Part of a small language model's weights: vocabulary 2048.
Each number is 500 + 25 x the weight over its row's rms, rounded and kept within 0 to 999. Layers, rows and columns count from 0. Numbers have three digits each. The size before them is the row's rms in percent of the matrix's.

# down: layer 6 MLP down (transposed), 640x160, rms 0.111, rows 31-180, columns 120-159
# up: layer 6 MLP up, 640x160, rms 0.212, rows 32-181, columns 120-159
down31 099:470520481436494498498523527540484494506537504496503515481558538522539469486485493502493522509529489510498498552480516491
up32 104:554517488477494446488482498507510476465548476497509457502480489515523503533516517494495475417543466504512527463511449511
down32 101:455506508504464463506519493479501489517451578492519563484527496489501474484518524497469522524471486470494474513475479493
up33 102:526493462476533442499488508502479489525539489535475485497513496527538538553498524512441497452488524507485464492503510530
down33 096:549484463517466537467462533536478494497529529505477477476482454522502496515497506483466486460506552471518512496509532498
up34 099:489523520497494460455504491477517457517501535536485496491472513490505516506498481506554466481508525485522526510495538532
down34 108:526542516474523474456512556496521480507503515484476499513552513476483448480523503547509502542529549474505507493499493506
up35 105:482496487510503479480489510494510524509504516516454509500531527426480485474484497496530485550456486475492495471500496519
down35 104:494504523457487481511472498485473517489468495549500492503499521503509517487521513554497533514534489510463529496512508528
up36 096:529480451502470485504535532473495494507534482491522519511461496461507528506466467551513435499488499536498492470482501496
down36 093:522535494503466479495527493493512534548504521479484578535452554472475502532516500475449536525515510528515470543500531457
up37 103:459527490512498505461493524494532526490505484461565489504501552526489503542528455493551481517530477496465494470493499427
down37 105:483524498487478446519467503530515456530478491490506548518479538527485440489544511454496499525524491523501494493533514467
up38 104:507533483472491506498493511507502519526454475569477473502533498510498470515495482513497513502492489439521517548506475524
down38 107:529503498525475541486502520508505469529469505567516510511491504507474497519513507531450501452502496486511492525529479501
up39 100:494521500488468541479468537522479494537551505482500534520473505480442494471490501517514478493502513458502475541520478538
down39 100:468508433542503526515531468544501541489464511462475475507492523487560509499527483514487480513467501512494506453468503503
up40 104:540456474507521533511489473485532519507525448491517522489497543517463516531489478525485445490500496480499490526517462464
down40 098:504482509513551542555534506491482498490487492492485511494500477519444522515499519486496499496479509489536487493478479538
up41 101:485500531462516524478491525507501506482474511512500478452521484533515525505530504500473482509508477500475492493460495477
down41 101:552490498545486477505486495446471493479527507522478554497480470526450472498516487509520494523496472484536509461500561486
up42 098:500482521500508491535511490486453525500507497536523515521491481482469500491470446473485469494507474511517480450490492517
down42 094:519498515543506478531487504513508502519534543529510477499502475502502496470499497492548467531476529489497493467494482491
up43 096:507519444514536501486491479507485558495477551491463484535493546481487495478499520504463500475474535492470438497522520525
down43 089:522456462477485462507533461469525482496490508481495509469500513511486504541497466505509523497507488481502482474514526513
up44 092:492527457553505517493454497503504504497520509502455489482475520515484513542511517497533506471502482483539511539510513510
down44 095:442482542489492513532562493490496507474546465513505446503487496491482502498494553503509519527528515510463544560513491514
up45 105:499494488433543535479508488499490528519498503494497489474466477492507500548497504519508476501468479531479505489543554526
down45 111:499483521558472540507470546474476505486512488503480540495484517505539482514488487514555451513465447498533476559515469540
up46 121:524515479486539471471510478470498465506438490479512508529499515560550484516505485491477499492468443444523509516564487486
down46 101:487517464468518513495470492518511497487508494502493495512500458492528509523486534483487510490498504485504493488515513532
up47 089:519515493479490496472459493574554482478477515506514506511473533543484489507501517482513481507513497498510470480488495492
down47 091:458506503501508478526502533479520448495491517485517483482483477500488505479477514525527542488469534485486515495508522512
up48 104:521510487475495504497485507475533535532529549534540544482468503460492513484473524491454456475499484504466485491505487509
down48 101:465493468488470475508504534517427509433506469492485505470484564488565484513537490505491473503496507506435548491509498512
up49 096:518490484459480483479475542501552481514497500499471492513496531506474473491556529506503486497492494489499512513504507477
down49 095:468551471507505482558513498472498515497453526488478551491471469518499507517495507474506525523512529517509532523501498513
up50 100:496498523468536500508499490481501508513507477485507484488460558495499538507498533494517512504483498484558515474491524470
down50 097:456488520476514538506480502466539484499505500510551488532488477480476515515509499453525519551446498497481531493452510533
up51 102:494475484462479491457487487551460438505523527509538486504559453514515478473509505507514476480508476478508482490488509509
down51 108:504504509450435470532457559539519530546540513492542550502524530514497475520505486519538491489499505467485511546442502478
up52 103:535537462488492498491477504499541541536491505519511536521521470502515521515504435467570478460510489482545520460516516467
down52 104:528520533473492481480519518533524548524474476515476550460481511475535492488452500470549491497479513469500520494522471508
up53 097:526516489499445524496478574506478474483520460475491501470529483506484478533500510530484467493502487482515477509524479492
down53 098:509518516494523452488521503518509492511508491484492532492473504459506492506484490505483482497483490467456518507479501539
up54 099:446501486487458531494422528517505501465451504509529499502540496471486508501527487515491531493522541493504518490523449516
down54 103:466486498525519496489460516478497502508509494512531504535515569494488511523529542512485511479501491487529526500554471476
up55 106:483508535457553522476507490499532475523485522475464477477506490527522461487507511485496501515499478468472502448475487501
down55 099:525511500481513509502492468534504550544454476502446505470503508484531459485524520477505509494462488484514537522443493565
up56 093:498494490518493441512467516527473540529497538485495482482461496490526488511533515494493470493493433466531513544484512487
down56 086:471534495521514524494508493495507500521515466518452468458537553488486512506459493504490475494511547537482491479475524531
up57 097:523484504507514463492494515452513468506571447511485533515466515531484520464495458492490493512500464466478459500542516521
down57 102:528493496485533412505532486501517516486517461521480475510489505484473461468538519515493502491456486570495523491517517496
up58 095:524525500489521496542488494552470463489505531479549469519524440528522512521484477528500504509495484483509525527537519505
down58 091:498489489504524495528502466487486512506436472485496508496504543499541463519524504505485563491446503492513527474550487459
up59 099:519489462454543499467504494503453498457537498463525581512450494555477486510464495481474529532532504484452489474489541541
down59 097:504496486488508498495578493497545510516485527487514473508498469505531478537498497550483490487498497513506482480483510526
up60 105:525499503536521517440512469498509520539467506508483480516480513543518496508474507510466506451525503464512502497494526520
down60 108:514498454532515547520520474526469510550509497514502510485511480532511524516501507515498472502470519482442492515463506526
up61 099:454525488483497459535494528486529518486495443522507463492488496506539494502493528527462479514503504489517542491484473532
down61 091:507508501506495519481507517466527503525514508484518513489492496506471529519458445481508501490533466515478505537479524497
up62 104:514541488564513502464492479510529554461516511488496507516464481523505496524463494510485512488485465515503471514508518545
down62 099:484477485508518487487543514559487525515535503528490468513475488467515510471486476549482460488533524471475494487467513499
up63 107:493460509494490509488489475502473518508536481470500535515484500530508523494558527502509471537519474521457498440511523490
down63 115:467471496546515469487491490478500518444481518481483541531483470478532508525470538526507486535503512516502498463508503488
up64 102:492514504496519460494501521468453492497503535486476517506478501497476502542524493512517505529528475517480527540498493499
down64 097:535480502482458426507460462519489504473499493461526516461515481477538496475452484503551486449494495488479504504470507511
up65 097:465541487489463486488467480480535486469514540498495474484457515490517522479513505507515480469490513522485500518523469489
down65 092:503528535544538524491510479502522514484477489468468537484477500489533477504510500478540454490441526546522535508453474478
up66 237:508516482489535484481468495478526505486476478473492492505500488534562512525493483496489494522491463433512514507567475515
down66 178:506484487463515506453491505483511526514464515466488506521514494529504498533508495479477500504520481457508502509518496500
up67 099:480419520474502474458476505502507503486544518492515504515543520487486497470483513484544508513510448482513528475511472528
down67 107:503518464489496485493514508466533494468512456537495525479455515530532513501515542509517499508514508506491484507498553478
up68 098:519475514522546504504467515456500496532476469486516509536513498520538519507560501511511483462516499484500447529496470504
down68 087:458490458514490506471517516507493503503535484503473477468502474521511506521498506498506517513518497491517464502528497488
up69 103:497467526481527520500525476485489464505493520485505503491471546483498558546538526464505480541539489477521455478499524480
down69 108:479455524486526497505474533465503520461538519481517515485475509519473495510510505485508498504487528523460481522489511468
up70 104:541449484524511444519487502506528524508468501539502524509502463498549553525491506501511540476515506477525508477506523462
down70 098:517509501523497490532490549503518512513505493479491492530492491527490461505524500473497487521505553454455490520532524437
up71 097:504510585471507512503499483498534473514461493513514483481492512513503531441537457448485518511514510495503502458501494523
down71 085:491532485479467513488467518498489539524509504476465511489502496554519490462497507509487525518474511511535507498458499485
up72 100:509537556530485446509496519531521506492510485475498525524523522507522468518462479506518488479496476529532487484509489482
down72 094:496461534513542509475515480484475465516520508527517488499501483509495468550533508530496503556494534529516504502469525535
up73 094:479541500480477511470479462493491512478488527479514443514526511508491538477486491493509493496475513556507496482535474510
down73 086:524517503463447488527534466502483500523502480512518502512482486497495488489473462529495510468473498532506500513472498511
up74 103:475524499522473487511500466490528510482518503491496468450499551512496518522466523506498542519490508506535523474524481473
down74 109:476521474491488496482477482537486456495507474486472474506516490514492490485540516491475516527542524520510518560514507501
up75 095:537496494519517503522513522464474512571454506516578517549499482480483522481480424517458504488531515521498551472515480506
down75 084:472464518478509492500496460523510521514525515454503504473529517506487492523494519456546527545506479501507462465498474473
up76 100:524516509415501544501485464517513518489497524488462533497505484515492485521511510521485484453553477494549538516520481496
down76 102:503506478529509490488468490499540507500507493493527505476457470533562487551501468459542486516488526525464482476518512528
up77 100:554491464470503485449499524506495489510499478500482500482530515508482499499500481519493470494520489487493525516504466502
down77 100:519583506468540503494485495491497478467477489511492509491474495515473511509546482560521495530439473475459481482461506420
up78 102:542484432499511464486498497510530503476541477507446485492463507504533526487515478520495511483485493483481479558531509525
down78 101:503544522492435499539500519478501550489444456500508506526513498549498539498459513451489488480505523516526518484543489490
up79 098:513505508497485490488504514516464536452509478474486456535481528488501521513505504541455494498508478522521555500498523506
down79 099:546520486470522486501514492512474506481489532524429470469482498521503526483462504492562480484488469512497490517523538507
up80 109:513475479529472538466505494555505466486533506486516498449531514532476502470519462503522493471508474495502522490552509477
down80 115:572516470492511490538524468506496537511472469458473486500477446488506536542466452510510519545470494469456507521460478529
up81 098:511487509447512526477546510462501547523493473452482471518477454566526496470488488456487506516513543466505462526533507531
down81 097:497483520504513485499561479479491507499510519494467481479497490487511518497494537517502508454514518503469503512439477508
up82 092:490501512510464486483447522503446518490490483484514498506497484505483528498501511493548515497496517476479524538506529467
down82 089:514539495564504466493477446499540458504528537490474489501467520469508481479474497499465473502512476458474494491490503518
up83 100:548498507493509500508489537499472457549445518487533458524493477488475491494475523502495504534516498493491510552477445521
down83 098:477488495483510523469514533508495519493502437460484485510489545488512491512482484497471470558491507521488493519481493527
up84 099:514508498430511510483528469507471483518512478479526516526473496487493516505535499479514477521492438446511486488486508499
down84 093:506500468520516480480540511521492476509510489472490493465514501502535506533582537495449528498459487484477511477504527496
up85 092:472510520508486487471486534518507514508498512485512524501515490477484508499519508475524476494492489501463554506480461500
down85 098:522497522487512491498498502486484498486502516506490490469511495513451528472491523562502485429482505532503484496496472502
up86 095:503509477501560503500494475531512522498505493488499472464515539480505515530541497499502535507465524502507478473439490495
down86 097:534518501445538501493539461469517459481523544512503517505440476521490513526494489481510489512490522520453511477495529509
up87 095:468504532476507532547494506503490505519522492527487564517510485521510518505498572442480486486494491512503502463503501481
down87 088:500485525471476508489510488500477493516516549514499464457516542447493538461502414498503490508494521480505503510480491525
up88 098:480446465507499539483478491489525503448496462481510536494494481494508491487535471496511507537460431496516511503485552491
down88 099:473487461517496554489504495513512472456496513471480502486507535479463532458466499516508520517470459481501511469487521514
up89 097:494502505465548507509479499491537486512452526498523493472500517484491479526502507509472496520494490490489473538528499471
down89 102:527530431544520513507464519527479532480510528508486493504472485480485443507556514480488443526509502516499527517484497505
up90 091:540520527479477488551497503461515536490532528478501509479488527479527502526505466535472498508525479486524503535485502518
down90 086:471515431513513476508535516487494515497495457516474501496519492540520531464550530522506503481501498513565498499502489521
up91 095:447452528532470509498479465481499463486515502533523461529480479512519457424483527478493489516475524489528508496476539495
down91 097:504509469512448482471511485489520547468510514454516457510513483552498515519487501467490488503487517487495499514519501502
up92 093:549466506505497517530457469507535513493530485503486499535512495483573457493497481526463483555509482495494505489541483546
down92 089:474521501492468499518498500483491511485496497487527493457526500540468487523507462474530527482482472453523484458509471470
up93 100:504485499473505486508464493519536485504479507464516534539462476512507504523486505533510515477493484543498483510521471493
down93 083:485470465491478517499545497482507494517501470515506517526514494479493538529461511468494517471483475560485528510502487517
up94 092:526486540463494494506493490504493523499483507488500526565467500542507496552494500473465507497476524519484473496492500459
down94 099:538523475491527512533517518452515483489504465525507504495496498502471449463533526499491472510480452505480539513520510497
up95 096:495502511466467516543486490507556498484515478526497492413468509525501462514456453498473486549490501542474516494470490546
down95 093:487501494532529508482542499526525486495485553459522502527480499499517505480548485526495467472529502478509509525525520550
up96 102:504491495493532452478508491516517547504509538530493518509475517501470474544475508477477495477463484457507531460496513479
down96 103:539523498501478509464480516466483480501474493493461502544493577536502467513463499492497477485427456504464459515493511502
up97 093:499511517520440506508505497502461508505519525461474477502484506499489484521494492521497552527484482484491519540505538514
down97 097:545483516495543541494512507483490505426503486539481524484482483467509519473472514518476493507540520503461478444547512493
up98 102:535489473463510485477501475497518483513525488491472521501493512509521497472477531510499489518512470565519493488468518464
down98 109:468531524481488494489510521491505493469536497503534482464521530488500502480492519511442542500478526475477483524443471490
up99 100:465488521470498484498457536509489489498504502495504526531469516454508507519499530520519505520495453488501478531477502508
down99 103:516546479450523538492490489453495501520525492473463515502492474480471491446520524472467504537467483483532472448544511471
up100 101:496489526512502510448450548496499510489520482550507469528521526471498487489524464512543502482507516489533448514515500483
down100 109:517507541502493542525534533471485537466509502454500505476476523480481505520480473462499535481492496464532558528512517530
up101 088:510556511485512513502462504530502518500512442486457545513520474470488471515500505500520499517491518499509509444510491512
down101 095:513448534554492479499501492526528497476477538545491482503511503543525485516489494519486494524502507489493490544478510477
up102 102:523464487518492532519505487501471517515514498500505448456460459504507527532450506530481495503511507475502493488524509486
down102 107:460506467513481541488501531472496502471540475492482502536507511481473494482486490503477528492490488489489485503449504476
up103 101:472502467483514506497481508480495513488463538476517480477480524494513534502467528505526494522515511477445532506542454504
down103 104:491507505507546522455495509509537506474486459514473517506495493498494509483512520520460505495500522507516464529490498516
up104 096:498516513492505507536470491548539522515503525513484464546447456494473494460503503507456514502469514467502528518466490513
down104 094:530521514518493468487544505479502509496468505535488524484477488496505468484457483480479520530521484536526527525482527494
up105 100:484491500505456488491464496538520508461472482517487525470520487446535484517499490535482486486478524533518501497459491528
down105 092:447450469515509508529491506473455497448518492519474517518495511534556482513503546472491536491488539517483479481482521494
up106 095:416498518486443482501500486468492517480487487534470472521503571496484502515496496476521489522531473521481497514528481484
down106 096:478511492488540504496468493521499529476506497473518496493514473493481492535590517492486526514521515447513523469466546486
up107 099:487492513495493523499525547504524460480510554451523516505500518493474457534490522479497469488516491505498454526488469517
down107 104:476505537482509505498510509510519440505521508478474490568480507505481509540473488545458534518519535486499502484511515486
up108 101:509496537560516476494482482479538496540547509490518500536492489480489517514490471487471539532475497588475467502473475493
down108 094:509525486513506502524483473466496514516513520496512485527471513472459502530532517506497499491470474493512505507477521482
up109 100:516492426483493480455492517493548482497493483489498510565475460454522507522520464534493478486552466549512495527537524508
down109 101:486501471496481451499575492470491481487544512509547539457500545494538500524513500486498486525459524484536503475485506506
up110 097:493556461492455525504501451497499505485488485512504477515469511550510538535512541531473454488479481467523484480527437515
down110 092:488499505471499484528522495495498478512517504503517501498522472527477521500445513501539514468509453502508502487496479481
up111 106:447464537526512506482424432516503497488477520488483488479467481466488529512522496492497531519515509466521463563509508506
down111 102:452500502494552469428516488524561487515492506512516503494483534483502482504514536529523489524490479471520490488465534516
up112 096:502507471499510462529496509478471502479539486476491504494476500461491547510501499497509512508471520511518464495488457522
down112 093:502543491476469474515536505552504479506480515484502479501514464428513490516474514484505503498546480500527539484502482502
up113 097:527496514517521494471517491510527519501493517526526521494540533509474495513513526518498522522548516467512498496536499456
down113 099:487510463514505499470486511483509476461501534511503517484486501493490486474498494502473529491498514496524516481542536489
up114 095:519475502505539486516535468477502458444507504515519495468501455453478492557576493521535534503494487509519511482498507478
down114 089:511510485535508499508469508506498549548461506498456511543504507548533518505481510443535514474528510482529471519524508515
up115 099:521465483507525525521513481495460504474526489515514473508492524502458518531531502529534525483511497478542475535513490485
down115 094:517460485502507515464529495470488468498502501472497485489506486514483536505519485492534461510512487498516513473540510408
up116 099:463503484478517529463494460546490497489489530501518491502499471481516503482482509498489547492499525499475460506514504498
down116 101:503435489533548451482538510477495507512483424495479522512456498505489519517472488513535495514490495508517483481500550511
up117 100:543483505484499502532496508498496489521529536492506551486480487490519484542489424487509511495487452482525501549486456465
down117 092:477509504479485494491517442445520483525552509533473517486485469515490567491509521476472497464477532519524477441485543514
up118 094:475508494485484502535489507566470527495460489453502491501515519499485472516524525536495518470488517490525513522499497532
down118 092:507494529525484533476484475452505493489568537562521509508470501467513485506471457503512480512510508496465493486475500487
up119 088:484518491502539542495495511481467472509490477494486526527538495475515507519522495524461507502484514523521539508495482516
down119 082:519544473506500479496496505499536518520511548517498523496450483507483467505511480463508448506508490457490476509505507467
up120 101:462474471501510539479494509512490512512483487481508443514523526508546502503523489456495506541487500491480488489501492492
down120 098:529543489501430503501499536492522510505512512493443507476482490509518523499479472523515497461444472514496505518519496509
up121 095:541516501503448473473483501545485501480490574481536526493493520462473481525468507467513539479459470553528516498512497492
down121 096:505498501505494543497480512496502483564516483521501422519513498480514502459498513528500492504483501516500493537521503512
up122 097:518518455482462498515490503475485514464513513546483495543499485524538484507516526497496509459451479491486479506491470489
down122 090:540523538518490504542445521532486509533495442490473540537483534523503475499513517500516507480485487494551535501532501494
up123 096:520513530497502527541484490498544548486459472509547494512528492474442530508467530478488454510480469515522564470490489477
down123 096:497478451537511492502464506551507505526528550487509520491529479511470496454492518534529483460458517503545538502534520502
up124 112:501517491476509473457466475506521469471460486485480493519478528459510543525542516443467500509540487485511531475481511495
down124 118:523477522497478503454557492481451503470451509471489513523519520534538508461510534527482540507525511533500460522517508522
up125 105:506508544489523490496494461524507459505537508495511513505465482508540468452479496485514517512466457445464470485485501476
down125 118:522517534471530502536528480478522452483480487497534484502509479451464509475530511521521487497465539517468462512493445493
up126 101:507488537486475506532536512504479444470474442467486517527489521496481501547492484505468458514503516506494564534532496542
down126 089:497528516485466481504478479497494466491527489493476506498526440507530507511554493499493532522516509522516531457463468468
up127 099:526452494486509489530480481538508485495415519475553537505496438510496455536516516489498507507485508506524471493493505490
down127 101:495494449499489460503515491507537489526502497475508504507499474532499511478459513487455491486489483503509508526436497551
up128 104:495494496493480481535520523492509488497489508463526516496521477504479503502497500560470500555510487489506510520503488514
down128 126:498492480475459487529505524512499510540556503487491482492465477547530504501505450463523531494536465451499522467484492522
up129 107:563501480479504512516520471465491480479518506523523492496511516486464478513491531468494494487467529509479518497530486490
down129 114:510463504482510485473525510441495498490487507500486487501439523516480509545490496520534491560463509500503490470586535531
up130 096:468461505499528540464486475478487453515459523503487478513492469456519487465464478486464514512505487536469522506513533525
down130 099:545508511467458470501508524500495454532489466471538492504512484522488537510524521536500516468491482505540513493533513493
up131 097:492584496470501539512515530519527497499533508444499566506512510502511482499498501519443486495495542505485484563519486501
down131 099:547499455559503457485518428507515444518483501510474528508453512481499488468518458499507495498513470479499503472534498504
up132 099:459468492544495502504477513504466512524478498520538559444552510520513488543523527519490479445504513488547491500500529504
down132 094:530504509519503475524480468468541469482483482488436530476467517466495499496501525530519552507511532522496498506518524548
up133 094:483499497492524510524454466477464547492433498484502501525493457459481520482454531517522514502469468514490502502524483506
down133 091:543531487478478501536508507538513467501510511502468524479525474490492499488522483488500462483531556476519539540467485518
up134 099:454487489489478461468528478538512499512492538493462490498503484493487494522475497476496521509499517497501484528493472515
down134 096:529507491502530526507535509492531512530497488458519511542471504511478508472537484499482466502487520510496519473526515528
up135 096:512543491499506543505501499470462499477452509454534496505496527543491492524501479539548489544470516508523511483535473470
down135 085:474497509480464488494499493447514484499520532549465477489490500489505527495505499496451505520519471503507493509450505577
up136 109:460472471480475542532509516477522503513517545494494502478497480483501528513494595508527498485547496481499490523489451494
down136 111:514507496500511497479498500514445491488452520513480535470489457474508508504545511488520497492459515463521483459483494461
up137 101:480535532495525450528517517500552460490487522484481506504515500488503473513450496529461491456485464481519512478489482485
down137 093:501485521493494520522517537490530520557514498559506506490516497465499510491512462480504508526538491494497520499501498517
up138 103:486498497519529554556490504483510463521496489478513495555498487475492523496465521490530538512492548464556462519521525556
down138 097:518529504514514515472473500506515539473487540507544485494467515511520484523509495510488476481502490496500517524460499460
up139 087:502531480505503508540460527497453498486513475508492500496527545510485467478508525509528533485492509482530524456497477553
down139 085:495500520531468512432532466469564489507484528478477487536440502492467534519490434514456498487526488492513478513514496522
up140 096:519497471474486492537480473462478471526506490498529522502494535497473508472529497493515521496485488549532502503502477537
down140 094:520490532507512543463453501519473493543509534500485491513504478488548471527508558528517490502470493487551501494533467470
up141 096:462513505501506526509462493521492492507490511556514481514498473480468452543513479490442469517516470511486512542531515526
down141 095:502554496470504486513464515482494524489472497475516496518474488508504487501490483474517510481512481543468493434483480495
up142 097:528507510488488514483523525498494512475518521518511499505462485507479461530467490490487420520517484500511455469506506500
down142 096:529512501517545466452516498535496510501459475488524522494543489470499501512512485451511504489512542511508492504468524496
up143 098:501513463462525483549547489529528507501497481508472554498504477533505472463496540498492493507492524490522532461517492528
down143 099:492440543515509488456459503509487529463511533497477460499471539487513493519516484491498462512516535521447493501463544522
up144 096:514530516464485508511465502495492538549515471471533508540486488532472492534528503486462498500511468536511466549500510508
down144 098:495538503516486428527476519495543540450474487527487487529505487487483502481514496490513489512517489501479502460570494508
up145 096:503517486539469521536489502504486491519437521518488461469447503472465477571499496488495469532529469502529513532527492518
down145 096:526552487490494527534534518466497492484506549540473502467495469525497479497505490478476558546485503493486517499491486482
up146 092:546534520474505509496468469515504522483454516507509514495490511528547506488512531512513516520521523423485507486522460487
down146 087:528493484534461526512526516531461499559530494498480477490514488496479509509482486522499463478480518487487483506421521507
up147 103:430521501495532480468482516518504471467504508525513561501500519501483504480498480509495506495501456476534493483459509489
down147 103:497532456484504527549510545498471499531497505507519502484473501462518488498485516468458482509543486468517458495506492481
up148 103:486479515545510480502487438492540519486537503470535485507460557504494506545458490514477536514476528516506503509522440502
down148 093:518493504573517482518490499493506501534539458503450530472500515468486476474469487494508495516566522544449501494469495511
up149 103:499522480512512509476483524434486485510531491532470524504470520504515540494475496472475492478518489514493521497497454485
down149 106:498522494497459480535511503471524494487504473487522460539498481515507485556507509526491500490506527540513519508484522525
up150 106:526512457534526503455458464522501483512509488507501512484484480512458495520531480496462497479501458521474519509517490521
down150 110:548501491503529576481492470504498478491471500550514471500489499487530523539498464499428547445511496502464509542498493472
up151 103:492453559467509494493434491486552494458504498513530544503483496513482522472564512514475478487512497545466454496511513475
down151 097:513474472489500479573493481478482440525483518495501488502520518496541516487530530530502542492506525530500505495483476527
up152 101:501494492492485480496497483447497453493490511482501567519501552476506505478509451531522515453474483507511502506521535480
down152 098:482495485486466538480478490507504494536502460502500501524498494495492489548492507509517480495523520504485519506485489502
up153 094:530502500495534501421529491517486490479486479495464481506508484504464536475502488494494502488515489476483539476501556475
down153 096:506515546525488452523485529490525496537488482523501492495462473504511526475515501483469508457544540535517512547505579518
up154 096:472537502473499512490464485506533514536528530516500509496469508469452490501465527490523502492534493487542561528486503478
down154 106:508528521507498533509526491546449525492496449464471540483525533520520505490531506516488524485512494493520533483578477486
up155 103:483460513524425475482505463510534496533476513518529492484502505471497530499470489572482491490463473495496481468518491504
down155 099:497536445478519511518535493517515481487523507482498489482484490452486522478534538507526506464478517517465488480580496514
up156 103:505501490514514481466495461540493528515525511559527434509499490521488506498492485508479496525526482485539560484475506515
down156 103:498466557467514488484539470528467462502514532500543514458505511485475513517476505516520487534533482495526517534474517499
up157 094:472477538508506524504480447472491504476495443452511488485469521499520481493504471500501498468533491504523544503468492501
down157 094:556492460511467563524509471506486454476511463506518504497456499480494472554514487491487550525481504470487513504504484486
up158 105:474484461509481494483466484520520514504469510515514492487529530470482529554492569477491473461453493466563497481508516500
down158 107:540532503519484533542474517516477515518513500476483543520523538503525499532524533521498520493539529515501490457526532515
up159 095:508511473498528508487496498458522483501478501518482451494461495491529506484466524499453495543480472512503485469533526558
down159 102:502514536542507442499526504495497468499508486515501511519507502472487502497501489521461518492517530526518486489513444473
up160 103:510454546494469502453509505488511540493534458540514518512477514477491508496565470544511480474505426506474466471501517548
down160 099:509468533501517518507483493497482544450493506437524498515522518519502492488522478515515468497516512468527495504490524534
up161 096:540496521510487458464466509489511486500510513443510510538518504509500478466475503503455482564493508503519534483511496534
down161 094:473484473499497533554457541488473498512507494549502509532506471481485528514497521504532496454480512522508492509546510498
up162 102:520478511493491466524478478489479514495451533527469445471504485541488511471522459505499456521523503486523444460517491496
down162 098:519482494540521505463537480530476472544498513497507501491533475477516492526479531500506518471480502481504498502506523460
up163 093:512490496504495503497479517480478485493481516540494512497439501503531481514535512511499517524488502487458512470502494508
down163 087:523522505471519508518515496549520538521512500444470455438511477504447520480478469523515477527475492513491497519505511502
up164 098:542532484486448448456471479474523486499486472513495481503460502506501527516535477484526484517495512495535469506465470534
down164 101:466460477492492506504557507516515521477517499509492498485520541507489502500494531489484500505534528520448492437480466501
up165 101:553440477540488483528508557478514484516494490496510482485441520502494526570466490538535524531473487512485531489509502478
down165 109:499492461463504513466534517506507507479490510485523462503501492490518532524520507517516511474484521535475518523513474487
up166 097:504492528514526521470461564505504548482432473464530530454491502445460488494481486490506519468483482481472547487533514492
down166 098:491525524491518458508520487509486496480531470424473472507471486474512541485510522505462476529495507504511494467498530479
up167 097:532447486480490515492454489491482459419586503545536518556496491516547520535508492535494509501443473497500507507517508533
down167 094:470524507490542513490517474510467501524538533541458513493515503500480502475433511520523530508510531487519500454546458512
up168 096:513531515466491525465505518536508495516500492510490480535499525492517518520491533544502527555509493501506484498480518483
down168 107:533491510517474474479481529471479468475494503536523518484530486524525472526484466515533464523502464501505528532541463520
up169 097:519468464514529508493516506510478528451451474460538532480486465472464495479552479508506500475530579489478474541537515490
down169 102:526493478526491531474461488489483486516564496521472497480530515475501491513530536476531492502471494534489465465489516500
up170 100:523505511496487500459483490536527491543477504522475469513489560484479532461541530525490465502482499453519483513557525482
down170 102:504470461503503532528500557505469491479554507480526509509481469475482539527507551500491493506506474538493493495470541441
up171 098:495525532509491522506522503529502504550510474533503497463477508526473473523478510540554546509543474525490529509490490527
down171 102:515524508500547552562498535522523486499521506482448514515476472486466528482512490495492506506521442503498518509488498476
up172 103:502513498551553509516499476484514544530528504524490447480530467522511508543525503487505480504503497534515503517509460526
down172 101:484507526463499524492516462492509484470464504494489549542486512514510469473523479478545518514480497479473511454459523495
up173 098:524497535471454486483543490496540546437516527526477443513510529506486474452486482508518493480479528479483474518520483486
down173 099:480522510505486480483472512532486475531521465477452533506495483490503504506454501532496500550499458519506494478434512504
up174 093:487497485502514513525494463456502504508456529501520531513482496484492464507514484512514477509526476477500482489505529538
down174 099:489532509500538430523447511462514540541495478523497514528499517519507471470490525512530486512467483496512518487454482532
up175 109:498499508478513468478448459496505451529507545529548488508481493516531514522522481464526477508454525503479527510504492492
down175 114:490497508529542503490528469515489508454539509486516501478488531513506508495559471489494480475491555493503490485477454498
up176 100:491482517526470496463485508520516500515510496490524521513462529506531476504456461538498448484497521497472474527494525474
down176 095:506528498493506489490477482533518456497466514469466551476476442465536539510446493484501492522459491483464540497530511516
up177 087:503441510456476481498507486489507510516526483513512472538479522445497487454511524498471533518467499483541489503460489545
down177 089:497512488472482498497493488484473521457483516513536526478494486575499501541484528474523505524503512487484517474515518463
up178 095:488474541487494502448470479526536482520568536531531460545519498501510467477524498477466475498537484478496509464483453482
down178 100:525513473483512473507474478491485504500491521518486551523551495500537460502504531464445509532480540481488503513492498478
up179 100:489473510469491486498486498490477481519500530516529466523503527495484507501532483506505498560473462518534484562489483531
down179 097:504487507491488509532485493507462517548542530473473544485555468507493495480496502520505489481462555535525469512509482478
up180 099:458535497480501498508494505467538476475490504492515481553531496481505473514493517503514527502520485479492483477527462502
down180 093:529489480464515513503517471484496489530474481498533544465496519513524561479518509463490478496525468501519499465497493541
up181 097:515528551481485491479518548473502561509537479507519542519477460461477523510487493492507544465465512531519506481481495513